Each number is 128 + 32 x the weight over its row's rms, rounded and kept within 0 to 255. Layers, rows and columns count from 0. Numbers have three digits each. The size before them is the row's rms in percent of the matrix's.

# layer 5 MLP down (transposed), 512x128, rms 0.209, rows 98-204, columns 64-127
094:097140144111074131110124135086109171140110135117107178153121096113084139125160093164128142067105140122129168139073159147117093083040137166148104128124108140137139168226139189092084168189148131
097:140143179135134179182142154109151130123075121121107123120084146069142137077113130186108128109194130109104090045143151126131129185158151186204148157151163148166095151125167112073139164079078102
094:137134105169145163035107080131140137131162200129045080130137125073202095130118118122100144159072101133117159083157163142139170100137137150156132084127111174121119114132114141089077113105149156
094:119171035128128086138184194104139086148108153073119105131157150116167110145167083072167199150126115105081090085048130127049148145091093133107039134129170144118130140142148113147118134146071129
102:164148158068150196168123161161113183094099126144140123127138146170160171120073080154138185160064162091133173151128123100119122165081099133143122129134157074136119159156148082157110122069144114
090:140085096105165149178096128138127170129151113121166115124129101172064097081083108101173156131114086142171121110119167163131115154132086150117149123140159123131138113129130157115212113116105117
100:092139133134102161129129126121130139149151112158092146089161096176096083141125134125146147133121118128131114143201140143136174173159174076103158088157097124133081097174136126157110145060111149
102:156066130095175128100071171150153120110144119170146165107078164120158116102116137155132091132105090162198146086135109114092150078151207138131114124126180123141090106131110152194088129074141128
092:146114181158112081185138156135153133122121078160051134122073156111170132129115101185124155126139147166113170088083121147123152120081117099178110162176115121129198168115129171173103111142151140
132:142141145204119084130164139142114134122150107124127118084128117098120137174073153167137104072081131154114174138128172143161089174101123155108112186171184133117124157135171077183202129151098105
115:170168089170162150116127119151149088100119106142130117190114101122177117129184087150113155090112075107063150050152112083143150152127167062196104056144159181089146150115135096127109126107142139
096:139070110114136178144130097127141098150137118152144134134162164102097174132126092228159121174142151102128089124092147152121115090126119069133125148119132115107126118122099135145041142087109087
091:117166188126112102125136143141125130178206151159144142150089153097158142172135173093135149104097131053136147101149098161111112130116160039080120146185126152153145089075140126067125158110118073
089:106107183116144148119124148156141135173164133104106165099094125114101136159126207125145123109152130123085137162119142167109066111134139129125188121109165148125113097108099113153060049180117155
089:129096101050101132119133199081035193101132084182115143119063167154095151092110117113115132137149101122133102102114147148082093142079092153145142119074145105154140170126103150147128166134157124
096:153145133178122150071123136133144107147126146121162187141148146120129124114147118149089110135124223184111093128102155168116124153141170121090168111113133104136180062146192169071156136152153123
104:198076144107148087104106063065109123086103148161126075091173100147099115158148202065137095060106116167141077153152102123148151086067128112162084144108109115079140093128089118077152163100134113
100:108172084079142139168123114166189141112143121138132148101141123127113121138115110157155130193083153183107124106131111121136202186083130104130101157162129092173165080130175216123153169086169093
099:025126123119117121115113127188160147159151177138144125118151138137067148110138168119095129193132119143169147158145202090073196137180141120107133133152086137145092118139060111077145113077149148
092:150157096091139124143086170102103099132150107127144082098137127134146157124187096146132133115143185128118150109160137125107152121140082125086149140198059111076186165093146195228176155191173168
117:103106128138127132140140097115136186151098184118142075152131106123148181124175127114124092156097073164101147107128110163126139117043158167154076086129185118111170088163058127168137157094104154
109:111105103125122149165148127113142095147099148088118147191067130139122141116112103077115159160104076165111146155119147137105205072059191104138112113103085102059167104163119063101065099148151092
107:175140121117110167075150170115077103125148137151157112143109130103108151102169116138156110104152107089140105103176096067117123187144138076104110152166084128083144162084164050094202053136123128
097:114073143117127134120096169155101120125155096115119144150090114160121125139127128132164053139112169143078113167118129127201137051162072110112077119145113130118181124150129109131080112169135202
088:126040159063118119124109157158138157137128126159110137131076073151091148114172195104115130121130093156138138167114137099144128138103131166099184106093139120132130172152020039127159142140127113
100:118118143146176092092101137144167128104169121108118057168098109103132156121150122116111138137119225197122156105121117144140186144081109130065136127109096149112161088142103111152133135093113185
105:121114144128069161145158174209124125178080162164136117111155194082115132144154127144159128196150134161104138132133109129160165111139127137065158062126044099195096103069118060098102135121148133
098:119123117112143164103176149128117083187100144094146150155179119136146135094232147082162065108146158076150138161078117153136164106118140120195156069089111143132166125114167106121099170119119166
093:060148101126141136126117153130135128090103161146126107123141087140127145118148151101095150139203133188158173112122167108062155095104215085151153167123103165119140094168172085144109158144130108
095:122139134140201177167134078094153102074115139118200174087136166147152108091140079070118125151106070146132150093142097134149147121122097197128117072134100102089142106138152109095109133097173068
110:081046207116146122143087133091117062175067094128163157090151175136093141128118097117097077133172173088119124151128106111138144102107129133116186137142144149128102132133150114114183144086135119
100:117154132156158155127124134168156102107136123119090099127104111112143124118131061128150122120092125105078121095199127170096143078149119100099157147168097161147177078109106158192069125076125125
093:140109148079121131193154156130095136075137087135106126117128188116117122125047128113132145087200113114082095147117147085145133179108116150124103134177145104145128111169111144141173159146187123
102:176058113086148065118151110115106169149091158157126147135077138084111135096106167109090114146153073123170105148116139129083179112144152155124175102114105143089140176148058117156088163105177175
089:115166146040132061161138093050128193128110149144161140129117120162080140103164174047129120131081151144198145117139118117127121136073134147122079130160112077110162123148175154123145131158146125
093:160169153159141112126118117128143202149207141115126133134115155131155157096189094121101153134212108181053137108070150166080169091077176094178136144145126154131138062116176144140144143170118078
095:190125094132119170129139112089143133111113163124168131141167065124137115150174116124134169134116136155142132102153152149134179118131184163142164152152083192113163129157183104168095116089151053
099:101123190060111125151163128130164153155134197118101086097050158097057041101084103132140153132088140133108078100179155103129110180097164089183132151098106152079160115097118114114176078178108118
104:123137170161124132071156167150146103066144130122144118096144093157137142118158178200072195187087106144125141173110123156135112189115161102101135115121211125148166152157160151090189125159132111
108:120182206135106141076090092142161096125138072157153109097138103150131112154097149195125141143150089109098159094157145200142100129175146135095092110102158134103108122145114108145119086080115146
108:099132113130151074115123119134112152156179173085131138118072203193063098195114158119114050129103106088104150163096099119107087132109141133173144099106134147102111125142141067116100142076166095
100:143088084115156107088144127136145120141163119138112187117168111122097127077122053088129130123150132098156167068102118103091192144131149119174099117142137103145095095160074203157090098132105167
118:146100113126120106085185108178160126157127127075085133144101173153094107153134114160121152078123139127102110171132110160136079085135119136182112144120093101140154110142086195148148103129120151
098:126179100107111094098165160158183133131109190153145155131084149122155075077153081092091124176126102232181162184133132097210129132139132110143128107097124159127125166166136144166123080088170089
099:146177148117141052170136126087140133119095068182118149139146104169116115112072118037150153147124133166142118166132123165141168186097112133186175100136209188114142162106072131114122141139108157
097:133092141109141093100149148121144110136170133151166153164082174077122123098098131149119156096154138052161123151099155165151113089139123141187136128103094144084101134187093062178090080166054121
105:167090095139156083096089168100108130171107153129101129138084121185136103155144147180167107101148148083196180157103105121104123092068137135093177117171133129168172089085109103138124121164131116
098:121213160111059158126148085081148116117179165165161163145108103099070151138149167138170147148130083142104175118097163179125111140108129172129203099161159118126059092122132134104151095095165134
089:143086181103112095107168156155073152155144120138134098178119128182118120077178089146076137101149088119094122116129068091147116142181128164143142115105079107070176110076145182101118108110131104
098:105129133168138136153161083164140089171104140128135084160180191154170145123152126057127158157119166130116136155057098161182139094175080120172071133122117059151105161129110191093068100091161121
101:168169143199096128159185130121158149116156092146178120081154107127165136137153058141143127100136100142125128152121140154137075131137167115142117156147121126144117097071155153121168084133116127
092:161137092143147163142127147154109158135129161181139122148076151090138207093145113185131153100142123141158085136152149126131161124101139161160101142108160111153113122140081117087074150159144157
092:132047142098133071153153117115074137084133156102071075078142127126091199163157140132180127110117172101112145136133158073103147167119153125126074166147129154122171143097091105134153140136152206
093:094137139177067114167097120092155150152086151116116103116147173142124141176144100107152115176147142096072137148121135113130093173150101185116180118103116174160114159125129164174093154150141179
099:090089131054123132139143121155057194157133118165053041106109125137181118096137184142138146133129158106104116155139075128168174182155128134100125120125148162111132068155085133108133175116116134
096:077099121095112101087165158112151103134158101156128152095135155120106079170150117031129114142095087111118150122114123128134124147097187114147109180093141084086199112115174098156129086154132131
113:085130155097080125093130106168151139129118145093112115178102077083143170083105134090141119100148152068087121105180174074177145218142125135093073116101135087153140138171142103158161092144094117
104:132146131191078079126129084124160125139123134094131150147124086122202161187108171167126183144141095195091086157110114111119113206057102102104079156086152135154141112201180125184149159102104132
087:131117117145104114146139130171140106155101150123139111132082148099104147157112119073129089165144107141153102147128153067192133112108153171163159134140071032167139100080171167108138115168092139
108:166059111074129111133083158038093126142123120132092131077129120146094097060182119115103091115119161144058160150116130186099128088127101114153177088138116150143106136119142151154115167125160132
100:103091068112166175132170123085088156080136116111079117172145147135132198146194167089100085103123136163156142094154127132169195105075095153166132165093163155161098132125119124147134090119115177
092:153131123171115128091129150154125102127093093124140168115159099141143147087092120153160094115159170097096143152198136117092109113124163102111149151129123108057051112077100118053172157148157142
108:162139144145147162157107064155173182168081067200123107124111112114157110107144138061127147108111150155088150116154144098123115083126149132104184170114125130118121140102118136152175158166152113
100:152178147140156130132164217171147094102070099145076082065195157109132153158158116109119124111107129077128083073183110103110143165131113153112163158106112106105119150167134080124129135171148106
091:141185111129125083107114179153119119169106140093149154066099157092127171096112175118132123134156148142118194129119134147128099127115129171093132122122112113163172180090170136109158095128085138
102:206125168110163126089182062124198143091117119141145138118109121122151170115112133145128126134102142139158092119139113079223095138163121116113086122113103134058145140091111110151144160141107126
094:140161075103124116121061173112166129094124096182116131163112163111065079142144155123161185171138162153089074171097123110080155109082164117155091124114119111109139147181127157141171106114160111
097:126147066118126137100106173133116172130122061135092124106154111139146123080148128139054085137145121119107121073114120113214051098143102095139149130073159054125126083112073187173213172170128116
090:098145132096136129149064137130108148168071144147087158126074174136118094113136169069183143117141127101125089135217152107053161155129124133087074145152094159177153151125125126138162147150094126
109:164078192081160140119119088176103120060082174128119166096155109129126093088115070154154126060137139148124107127072139093139184184086104180142118130162120121171154150100109134133136136109149101
101:164108093147096095132120164123101179163177144180172125135072177094135149109102126135107099120092127115114083168072151126107117152147111144102152127089149172137140151106171171181103165133145145
095:092135137044116122185125109147133109182132135121118154155145127124075079121046184203150104175115115164084139058166139137114087109077128077094169204070114156120177111108190110133110134093162122
109:196191151157124127119150120209116103084097139130130127191143110092124156114150167163136104140104120100162121057081162111108110087065156150157127077148094185156208144124129150122120126123166129
084:177159140120184207133104142137104109124114102099124069110164116099108117098164159123130160125150108102184131086127131137150188095099119123064166177157070116099111095122188127110070134157140139
104:111157111071175145104127088067161088183124170126117149143088114136094108110154162131108111127119146152152093111088118171132056123139140120153126133081081065100113135119113070134065135116150151
100:092090162060091167170085164113094141145091175097106101107116128136121192156148120158140110115151134137105110095182185098154134082121159150151131104129147112101109121117084152127146160129228161
095:186146155127150216160146135106192133147113158175172100195138158100106147123093138102154113110160067120114106064121078138119086153110100084132099070116149154113109144114085138131141125119136111
117:119121159181151140107101156095129120128150161134153232102124161092125086125137137118160108122089081137138183160113152138157170119161100141114128162118165097098127101131179139150119059164131117
102:078140059131147132154113200137159159195133165130145154099104119116121208129136143115126184139175158075143196158134154154111155089158158176121105125143123135187127095150181083127064084105144152
101:165096159174118104100152087151127086080181162143142102115153148118113174131114134109180137141122101118153131158099141141123073163154112106111138075148121089139037156108149043102146117103073090
091:179134124113098076103150148050134093132141204116089134104121181160104153103163154155118145156114028079164170134097127174139050102074183147086141146142180142132095142111107114103110112166094093
123:124149122130085090094172140102116117128128148136116133155142188103143091109136103126125124113155147130104108098163126103117133133187165089124143139144116126058160159112165141136133164160118185
091:137123141143144116124086108041168159136155128126103147148132113156075093134100100081131108076126120132107130119094120215098090192123164135161151121112117097114167129091079112071172110129087131
102:122133163126163157120134137106137130130080101133131090185110116102127154099138193090131065139126146103138120130111084126122134095069151144126088109111148112159138237077115145155151182141164074
102:153137177093156167181183104137164181179162080143101172089154135128136129110148096168088085107136058161155144110103150130058143146099158114122155134096108147187165099097148122086109176138167075
106:184139163094083171157137175049102142108137133063075093112042146118199164155094067135099175099088160081065130043162110094167119169127180161123118109074107156120138103174113067150121154110112088
112:156142152151124156154183125080111137109096186100179095127102087195114191149116139111147123110146134177110200119102099136151151162170157171078095137124090078108102154101110111109145127189116113
096:129153153105105147172124116077109154138131118104068098155097142182161143187151097115137111159096123139072130088125140157116080128145175110145137113143114172136118124094160140170064165089133103
095:142150147105075153097124201074171095104111142093122157140107099208139132168123107160126144083145139140146111093108141151165162114092131142098062117143119151054123107107092164132146148105107097
109:077170148130167170091151149137093120191164095136141103161120176137067153124127151181164130125145154078161216093128143141163088140100130111144202164109121104132117116102101124088114174081132141
097:176215151126125094143114161141073135164140126130185146182142181131128108117139075114134122130097091132128169071066052158195132160113081146132092126080152138129157109138143159131135109139136055
104:093167153161148133167144093141162157146141206154146095113130116112112079124118074166110142164112210109105154163099166145089171175227107112127085151084097077136095148144103109093115114091184163
097:130147167146136059099082188132172088127088108152155124142093129214105074179163117119105132133144161125126100118142154162129174139152141151167102202154119097169133122088181079201128138173109038
085:122123139119156181171153091165148138139093150106174116120130181224097113105131134150133084122073100121132133130198132092101077153144155158151141140148098158102118087160159113024130111109140147
104:114111128171126181157174115132195161133170161092138147098105133112095184139165101179163105127097102190099197170126150101136144150125135116124209065107194068128134127131073203070148080127144109
096:154090174070112130140111091117138082104175167176123137171142082132120156150142195098115186154209194066121097142096112153118053160130185135139155146132160106088053166133130133178134148182141065
092:135152198131111151057139141144169124125120197125160150073143127153117117156164096117103102106136121136122078124132074144138122079176119150162139142071078075131113122149138143131114067121203067
099:098106113142122114109162084153120144113162081111083096124081138161069160153125160139105092096157164110112084203143113130047134132106172109121121103101119094150155193107190153151196130102089126
096:142132089111149129148170121084197139126124167046174132162111109176110172152121158163102125145068112147162106177136125196170068131097101145107137077148162166174143173153139089151118101115124103
107:111176211159068125119059120130170110150085135134079127093113183136090121102109157155114159149134134099067143131215145101158199112138122118085157127116122133066102093112084136088087164079125103
089:082155090133180126123120131111102119113133102131193162113159119135133096106137102128151127120113117099123076185172106191083141102181153143169149185168160099098166122120140058148123123138194114
088:124124194157117092165122182078154124155122197141166124091128097143143104121130144133134033131126084151152115121142153124165155140102162135107079134156129059156184122105081090143092135148128081
096:117143143167108122173144096085103135133121102085082117114134112207149152178112185089139131089093128108094125123078125111133097091087145082101159141033187164175179096162118112126138182110191145
094:145156098096104129138095075122131137152109087119106112091148133095150095073115110156096161173131113117171158141102121162037103182128113116062134074133149086106176115149183159201045120135128157
096:144160144116214100136088083119149083100135155147172120167175132113121152126156147151172099113188169131147134062084157130112101113115138065103140182126101102123219092139193119134111179139113139
091:116137078143166107078057166092164166132113150148150191158094183118162097111131132091132087139079092126141166071080162108120119095083126140166081118113149152107134069128089112108128092136125019
099:152120049125197150126106133163144157144135120166068046094156109074139140145169181103138152115172122134152075082121109155113104139139153115124186175134113042138140135119106092147107163045152123
# layer 5 MLP up, 512x128, rms 0.143, rows 99-205, columns 64-127
099:130184119165185117170080120198086109131135143132088121144113117121088110107126135155202145111108096071162132188116062088121122179084084105156124178116056138162084151135150177140107139190120160
101:102141156083119136203121175134113129124113072105153131158087110131025174151131127132148174122127137142125104123147116113155103198038079137097136157156159103121121168171153139157144182148104137
109:089102150088069125125144134108141139102105131133166102168105125136116116113065078148010103080117150073168096164164133177134125143144097122134165095182086109168121150117089107088162131111146154
100:126095110076105128139139112126128084133121179168109188105108145146103127150104129174128144075148094092166143166154153188126137116133121077108097139118070186094199123160130079147165064060109098
094:135106145121097100082066118087114126121142147194123139081136166102186181126148117118108117126140162091135185140138058093079114150141085097163102175093111154163131133146175211129130154115129154
094:145169118128106168083179135149117103119155121154136115146100137124137239137066173128154149172128130107090155210024154106117085104136100135129145122135166158099128153103099165087129145172129137
113:104106154044133092130104187165170145197131107118136131084174150095115151137138090062076069115145141142144127175080139088144084168118106124137083118180157119113122095142205111184130072071083174
103:104134105092147145127133069052128157163163137128104154091137113133119210153149120096079109143110122157141156187195069090121087101151124157108137113143172126118092145122158160089144096130126136
123:148158122083095106165145188171139142104111111113139173135049087125145096168105121142104124148110146159186143111121110130182099118107114107144128130140120150116146099139126047109128107100126165
111:137117130123091114077145077143183179156134128107110142102140097155125090148173133140134128137114164106126106087137105174177132163104153135123141125115144137110141147186117061176098106147149143
096:129111144146145173137129169112129078126135123189085143133122126134082187111138139130116143101072103112158112124118127165150096176130141125059179193155137143139089108179073126150123117201105057
102:132106097131130127072116135148142177140166156147117144146150120145095097112080098139138112070172161189172124131148134107106079104091108178185151204142089080154143123145086175120111114172092202
083:117107134125145113111144140154145118088116181153155104151165106125124105143157045123143152132072154105122187063189068109137167199084128097106198137124159131148135106083131087140143164098134100
086:079143128147087105125100092104170121113117122106166134129215132085088145110136157122087136118062152120106096107148132109159059124175157128127132100147089105128109109118167124108154087071158074
104:137160115130128167138098094065171111106112078098105071119120112115127096175136100119176171209080055137206131107100116097150109096145142109122123138152211142078160144130120092161098142169127132
105:142131122141112066121057175108164158105152113186155141158077164140123105125068139105131102098098140186131094173134107121166108093121141131115146124114187126144083142162083159122160117095131097
097:164127182146099105139122139139105129111164165123118123169125135070125165073093098108095161059146112121128130159101097160152112101176135183118151046077139204107067167114085078152103097107090125
101:147140115136102146075119112158161096169175096154142174044180128089132164127123096166119168170143157083137156137124117207168135126163124174132138175157149106034108151129104190131157113100155107
092:085146145146124164169092110112181178065085141170151132135166134127154140129115145114078102145154111085132108111063109133128132181058126170216154130123156069190111118151157087102060125142052118
112:111171105143106107154130153149135154127091104149103123072161222076163157157133063189102122168180098110130109127122156082124127084171114132170137128110128137095171101132076115186120112125151183
119:153157112148168124097101156069129140156119164183137151102094060115111152093132033182129091118183067103158104163153149117092152128112076121141118107126164148121169158127189104109130110157154142
100:116131083155154099122113086111134110127072137117105106150148136124133115138080174143052110102088148197112116151158155137112086105106096210122107085149202115175113100135093200108058228122104103
093:162132125164102122107111126124109179130119149119164071123186116146127095097051153119136216144149113143153161062109075164055147173108183156153151120115176130112120161074073111156164125127131110
085:113174096102131083144112157142147067117117101109199122124124136104098096132119114094146122119111098069138076155164122164133057107151114121175069157131112070175090126148190164106069089094175138
093:159153144105114140094077081119081112113122194176162162095107136078137135150126151133123145144124129091150143188188157119128064201098116091173134152119145144141122176125104097121088156098116085
102:077147099102161093138122084145147118122108197091126200129109184098081080136169174104123103119109160146129107106127130123160109136119049192125114125161122147138100109107109166154155176106172172
105:173155099129131135126113178108135168109217114138135106116104134123165118152083150140124188161091114156098146114173124075155169134133109116111075127160148174117124128135131140106200083075098051
107:085136166162168154117074113113175134092043203139129129118132124161102134113142064124123179125142112110072130149107118071071118141095170139172150166130103144125112123093102098125066168145133063
101:153149122086174143131167102170119102136126122122135156076091137169184142164161017148107072176102137094144039115154115093143052138100129100158150074172142120112095131142065094139123159110156111
107:156080124135076130105134160099089092207111101097130123060157145039147142069146101125130156055159108099155149210090148163178121100165080122181124147138133100125137120125156103097123114164137150
108:153092137093080100095123068096121155133134159110108155111152117114122151116079159074123155089117159084078168142106145120148089180097128184127075120125097112133062173096126158075162103143139137
098:092167104144149066140104124088187100121128103070101143188131179082135128128077103148201111106138143131135156101145067155092161124175064071062133100150098136091125175116075140128134094143112132
095:191165116107132223198109122106150206080113126152140150152176190115100117142120088151176133107095128133102172115096096151126120168076179174138121154116095126095144109128163124130124164126126150
090:153139110157081123187091193188152108160168177107092084136083108082117133162125096115158135138130179132076180119177135122121124171157130131111151149103141183111167136163114151138147149179120145
095:150137132122127175098204132080099103096076139112149150143158115099045070121099123201145135130122089061171167118105173160166147130124111111118151108158116070156032139144149100109113163163134128
098:077099125108102137139154094132083120075154076160103157099103140150107144059045177116111079144137107143078106139104093117134061135126119106096111128084179155151097163112120207087139165139093124
099:093108099117146112073086148112165123048085074150163129165168091145187095097157108108146132122165110136154141136106203096131155114141122115096124083105087076167150098122130082178163132149173182
112:144181127142102161095106101050116171208129122145130145103141132099118161112104141142188081120123134189154109129127098133127140102100079168120095141141086164122068150117059157158065152060117132
123:089096104123086144155032108123124106142106140102153140101164138122124151143132124159174100159174118094125136153103133086086091125135144108164088202100195127152075117110107178082125132086133105
106:092127189075168114135082127100108166159165135134112126121132150086146164098139115190108145175145121171168098129157109126110082082161138050116145174152122158105135157206106114137125061125111166
097:145099113154113165120124091137137182111139126096120156118124074150113173123180110146092160140168104092135187132143117173140152132166177082111107099143106062155174083112061160113172082058157095
112:096102190105123093099105170162093162161091126151129114130149134184121132181117106130138113062162182091132086097189072136113105124135163120165128121122105121191158085123097088209141087164108172
095:117098160161155150203082152144109113112114100037096112170166136116122162185093108104156152081153133119119132094116135099087156122153168139105094121115164117142204095065161064113106103180119081
098:136129113156155105168103113134101155092105103159170177093149125074165177107096153116102134116144121164080101190105101166164103120204140112136095078110129131088146106132137122131125195107147143
096:143135082141161177000139087151145094135067130176110094106121137134107180073100141153128101136103074102171135168129133100174111141155126064141114112159116107074110121111134174106172103111196115
112:128171178128154184138112107161139166101202121120184151086113112163094114137109111100138023163161106143124137107157147083127151158145191140124118121163113095079146122126115153144125123160174174
105:154124149105123095081105189165119137175173100066067159119151148173127083182161098132152166146131116099159053117125118118157127158140167117157102100107147145099171161124098088035087114170150081
088:100157136152107144164110068097157179095156139106174133110103084161131222100143151132140139089085128142091152191108117075114120137163077066081116151084164131127160091136082156152126108134081128
091:107109129164148120116091100142099133143083129129130126122148113104108105118069147201109115076085134148087137102198155062067115137135141137033172092128111163092118101127136108120156153160078141
100:092112136122128103150127120058115058147156114079137122107061139121112144065083179091118135193133158098090113161071153139147164121157153142130116099128109165156157165133149179184115077144184130
105:117093123144155125067099158087166144135147111118131153123197129086161142167135108132183145097148133120096224115086144106126098135060148116076175128145165134128174141103108124133167125102120094
102:134142167124119076079082092110140139164109147192211108101143126125097130142077123093086176104104122082138136105121082148165127102133086109182171127094128158100165120131099189177147149077114131
095:166147099092141125149193091110125118089146104111156118088090164145110122144130113166091142105122117130128168189197098166118117129127076073139133147069137090105140120117187118139175056158123087
092:131113103169163173132109153124164084135106156036139125167144107128105103140105094115116116067114091134141120130056143173100071107079146184124126191105130140148154159110160122155130119170082106
088:185140086108161162171167149123072153089114128142179083163095135131169171120135119173118111188094130134118124136130121148115076050133104154142140184142116154124081137165105113132115135130142114
103:086121151138162169118121092139124111169117154118090176165163100146126159150120166152162139114122140127123088180168116098147113121150146118123127135178087149161114162087093094132128161116106153
118:130125139161159177147110158142084169138141106114178095108125159141085142115156107115104145161042152150116112131148170136142136118090163124133145055152067139159153169082075153137095150132078148
099:087136086147138093093144129143138117173148114131172136140086109150144207083131087141137133101128110113067104145097104127075130140186085100127115081098170181127138161125153190177121195104160098
104:114161109149123156121203051187133084133103102129150098160183107142132198158021163139155169152131144095131160130138124103137114222144100139086127143114176094126128154128128131101111104095079147
102:113131183112069093115108147177129135135101141141148162140151078143149149099114095155122139184128118121137200130100134149138123114119157202053084105132181103169123114131132088140098157103101153
092:146119065063109122151090106133165132098090156129151102089141120115163121152119134132111095103150099165108141159095085132131189066066168178121189134142087133141165127063084165174144134093145073
107:125094079117067156109205102092122191144165141124106154126122139109175154090127141184088159113129086127177110132125145089094144097143135120128104174145092099122088127086118111125138115102104182
097:092110089134086153142062107115170149150169120134145128171145112106142058124082146200099108164116157155154138153066154158127111139139172095164090067151117150143134128113090156126083104115134101
095:151071135146102168147163099102126093134111108141111041110166108081127098159088095134162107100128124135068088079101108086174159127109102138174134127148154183142110120192115084142139163128161103
107:140169148086116103104094172184120158180188134088145111157151169171152105117128108178061091124139105168113127090122124176160148172116170127168144138126152194172131091169117107183074131133079183
088:100070179172153151110175178144121103158092147074110114107136107133115145145141088099125064060133094134164154058140110137139113133134101188111126131106147085166113157111114090160168159134123143
103:156137190069124097048110158118115107138080121086133129161107126082149170138144140164177093096116119071147118146141082106081155112131128143127088154160091127120081180107155151096078158185132120
092:165095141130118168116195134095114117115152106115136112122173094090125144094161162164073151065092122170154129095063177096205121104109111132189091134058185138087125147114107116123135091098120144
107:159133129138182111115122089087130138077078156111136178157105146157145139141143038205126075104146170150130110140118128123110100147150076141033152126081157099075112164140062139109144115062203140
095:094100099127110091130140144103100102102078114083125068095148113182103103111116168100118132102183191120149147092146151126172126146144141096196100098154182131108087141085124120170135129131078096
099:159124090174126164137104163071139081098051170127078118117121082147164136133135081143136128136102131207112111143121112172087101180088142146131138077120135146061151126143095081089150125137121145
103:100114160175100165186115181109172151159146106145115127138109130135106146160129130124111127193097160096125094170082086142142145139127152136068113151226112100132176122153138116124127119154148170
088:099083134123105092100161140151208060143130168095129172134120173148134146117132075156142165145118122158127139134097104095110088148110189033123141095118133146153069157109075140138162154108184129
110:126112156164098125142095184146144130089137099094129125122154149078104202122093092127125151164199114098101161156174147118089089095137093130121123125183120153145082157120135153147156130148098094
102:122140135165171111098104169109122150116177076156154133142141079120134148115136143133166073124111140113103119146082121111172121117195160137125188090108171146164118078176166118120144129152085132
091:105123162123147119157114123115156066129083132114101149159130117161092133164129099105110102107084187186141133127139091171136172141184068162062112103105085134104139120132139098123041090154081090
117:170186152131119154107167128084116115146139136157166161068110108059129143122192102111164099087131102051119134149153096143138191144087085114125121134132127110107143145155169127086147088145134160
097:132124104114132135142215186155155138175156187100145177142118121099142130147183110123108151152101159146176104139116126140113176163146121129134090084130201149132186143105122165156161109155136104
099:127132086092148159114097141115144120159110152148117114123098120132086139169154135146043165128099140134095130091091128114129130163147110141145095156123079132103229083149063143187148130147145178
096:143105125149167117156097110155133125126091126104163108101179102043177092094119113146144095140150092114172133106157111097107157125132154128104188129115088111152137088056158179096065159117137159
117:118097128123138123100181122091113113091102157138156181153173155096146117109139051163124126135167153143157105087124142097173120133132101157113130139111122080121186162146107129177110156171138162
091:122121171119099181084156091222084103147160128146197107083108122163135129089108088166157168158126151150130113126095165071125151151122147080055113166131130188168143120137163091097131135143119145
108:192191106151113150071147166166175104080114126125185169125162124118171121093125038136081077085127093126129064131174133138074134124188081093092081089125124157166141110134128113159132097125175197
098:157096135082119125159114149147139141086151091090156125131158140090121068147137170203144055115107179146181120145105115127034140162109154117132148149154131128107078131149151100130126156130096092
104:077145116153135145131086180178090115122094097141176119142117135113079136135089125111122158112135129104156108146069156106081115153088152151145072093132078119106162098090100131114145104108169122
112:119176168127123165127119119116161142115158139151214184144133112058137176122160169187159141098080122156151133120116118086128136045146145115086115105106084120145162157093153178157139145130116122
092:146143180092144122114094094167139171165188146138203126102170158113094080130144086141116110144127165146180174144135166120127144170111135113111111154125061183078138112165091115137140122107135096
092:117108168131102160110136091151074076188111123121143155150080131117145187083180114197192155108085123123146138093118130136065139089123086129105118083134132160133082075163096096150119171149172170
095:109125091145115127162129099116168060127097152130114132127142095121125155093116157109059124188136050140105097119134141138151139154085130191105168158113130155166174122139075132126118107192137151
101:085116119133159155126104163128146109091175158137137149130140123126152082183125211139097085130154083176166074157143085160085073135145154167075098172122159128115139120098182157169105119096132160
094:136139120107160080139144160186154120128110131114178136128103075170137109129110152148108129126132140114189109145156155139105118145207158112135066143137167142099133083099090064100103124102173145
096:142148100094130176124140057124098122048160128125117133146160148114136199099094185166153164127091085151127132127123146145181094114072137127122109115109120166090121158101091148065153156132092150
086:118114137115182115178099086200087087163156138134119145107171082180087131165170124122109110069157136119136124078132132109128174151169122148120063091092174117151129150142112075118156093108157170
106:082084175136176154121116133141106092114193114136123123136103169078151157088138180071079085142140120154155073136134148114115064180093127138173062099173117128107142094168136064118149035125109117
108:149163108141108137098089129089132141177060089057115142127130105082143093149125062107129099118096072145141087098142156139109203123155100127161093121127124125128152150127133123107124114049161174
093:157141161138117128110139142204077093105091086135102130137056116126110149122135148126135142145193110085143095109113068169142082145090133139118144144175122128093131176114136131164161134110158124
096:154100105160115051111159156179126060146095116131125140100130124104190068130107141091109131144177139113149166042106126187147106090178150159112134133123104165187066164098132111124070078172207146
098:112082144092180154071101158131102183171111164124074152119143125136092112143143128162105079179198110089141132087156179111096128155135127115135154056119092152064121153089106170101154147109194141
103:135126069115132073155137126148124148146123127089160179149106102118134085094103114097119139138096171067146087134096106136131140124096141071151074114066146145106164145129143131079147078151156148
102:102100161134111061189162128090129139116131148090189114146112187136076170105142161089116125167145130159136163090148118104121161103103118165151103163112044183136117116148147136135139154166098137
092:164146072084088179065145127166093096105104070125067149212098162072172105166119101133137149107154183094097124086120155154090155106149143141185175144093145189095141101099199116146151077141114182
094:096071177099115148104100171205089128080146157177141097123132151101075138061101088136160128147127100134124140158120103138079124210115151162112101094187089131077084147111144125121166146161174110
096:149087127139164139127104112096111152132138140139127131120165135093155082125159121183047173072163135121124087145135112111128116179074123115077157150122183152060082157102168138124109146105057089
109:111140183180088110167082163153140114081108155166168136124111098114155151156107161141102158115173101153132153137139107186147072093163092122091150169191115142133089139076055126161153122157105124
099:107089139156112171115159109160148164120144143075137072104128112157111141122121127131164151136173156138136110123164095173062158163107099085120126143059125106123152192095140123138111097152083114
086:090095160130117120101108088114067061099104098152149105193103112129144128122156073086175087150098092115141158125164089136169120121140147123118182142146152138158048187125125112135111146207103078
117:161202076097150141154107112132137100145151090133110097061097124086177119098100154143170142130117159137107191150176147089128102120081132143082119149180133109087148112156125168165187122112115143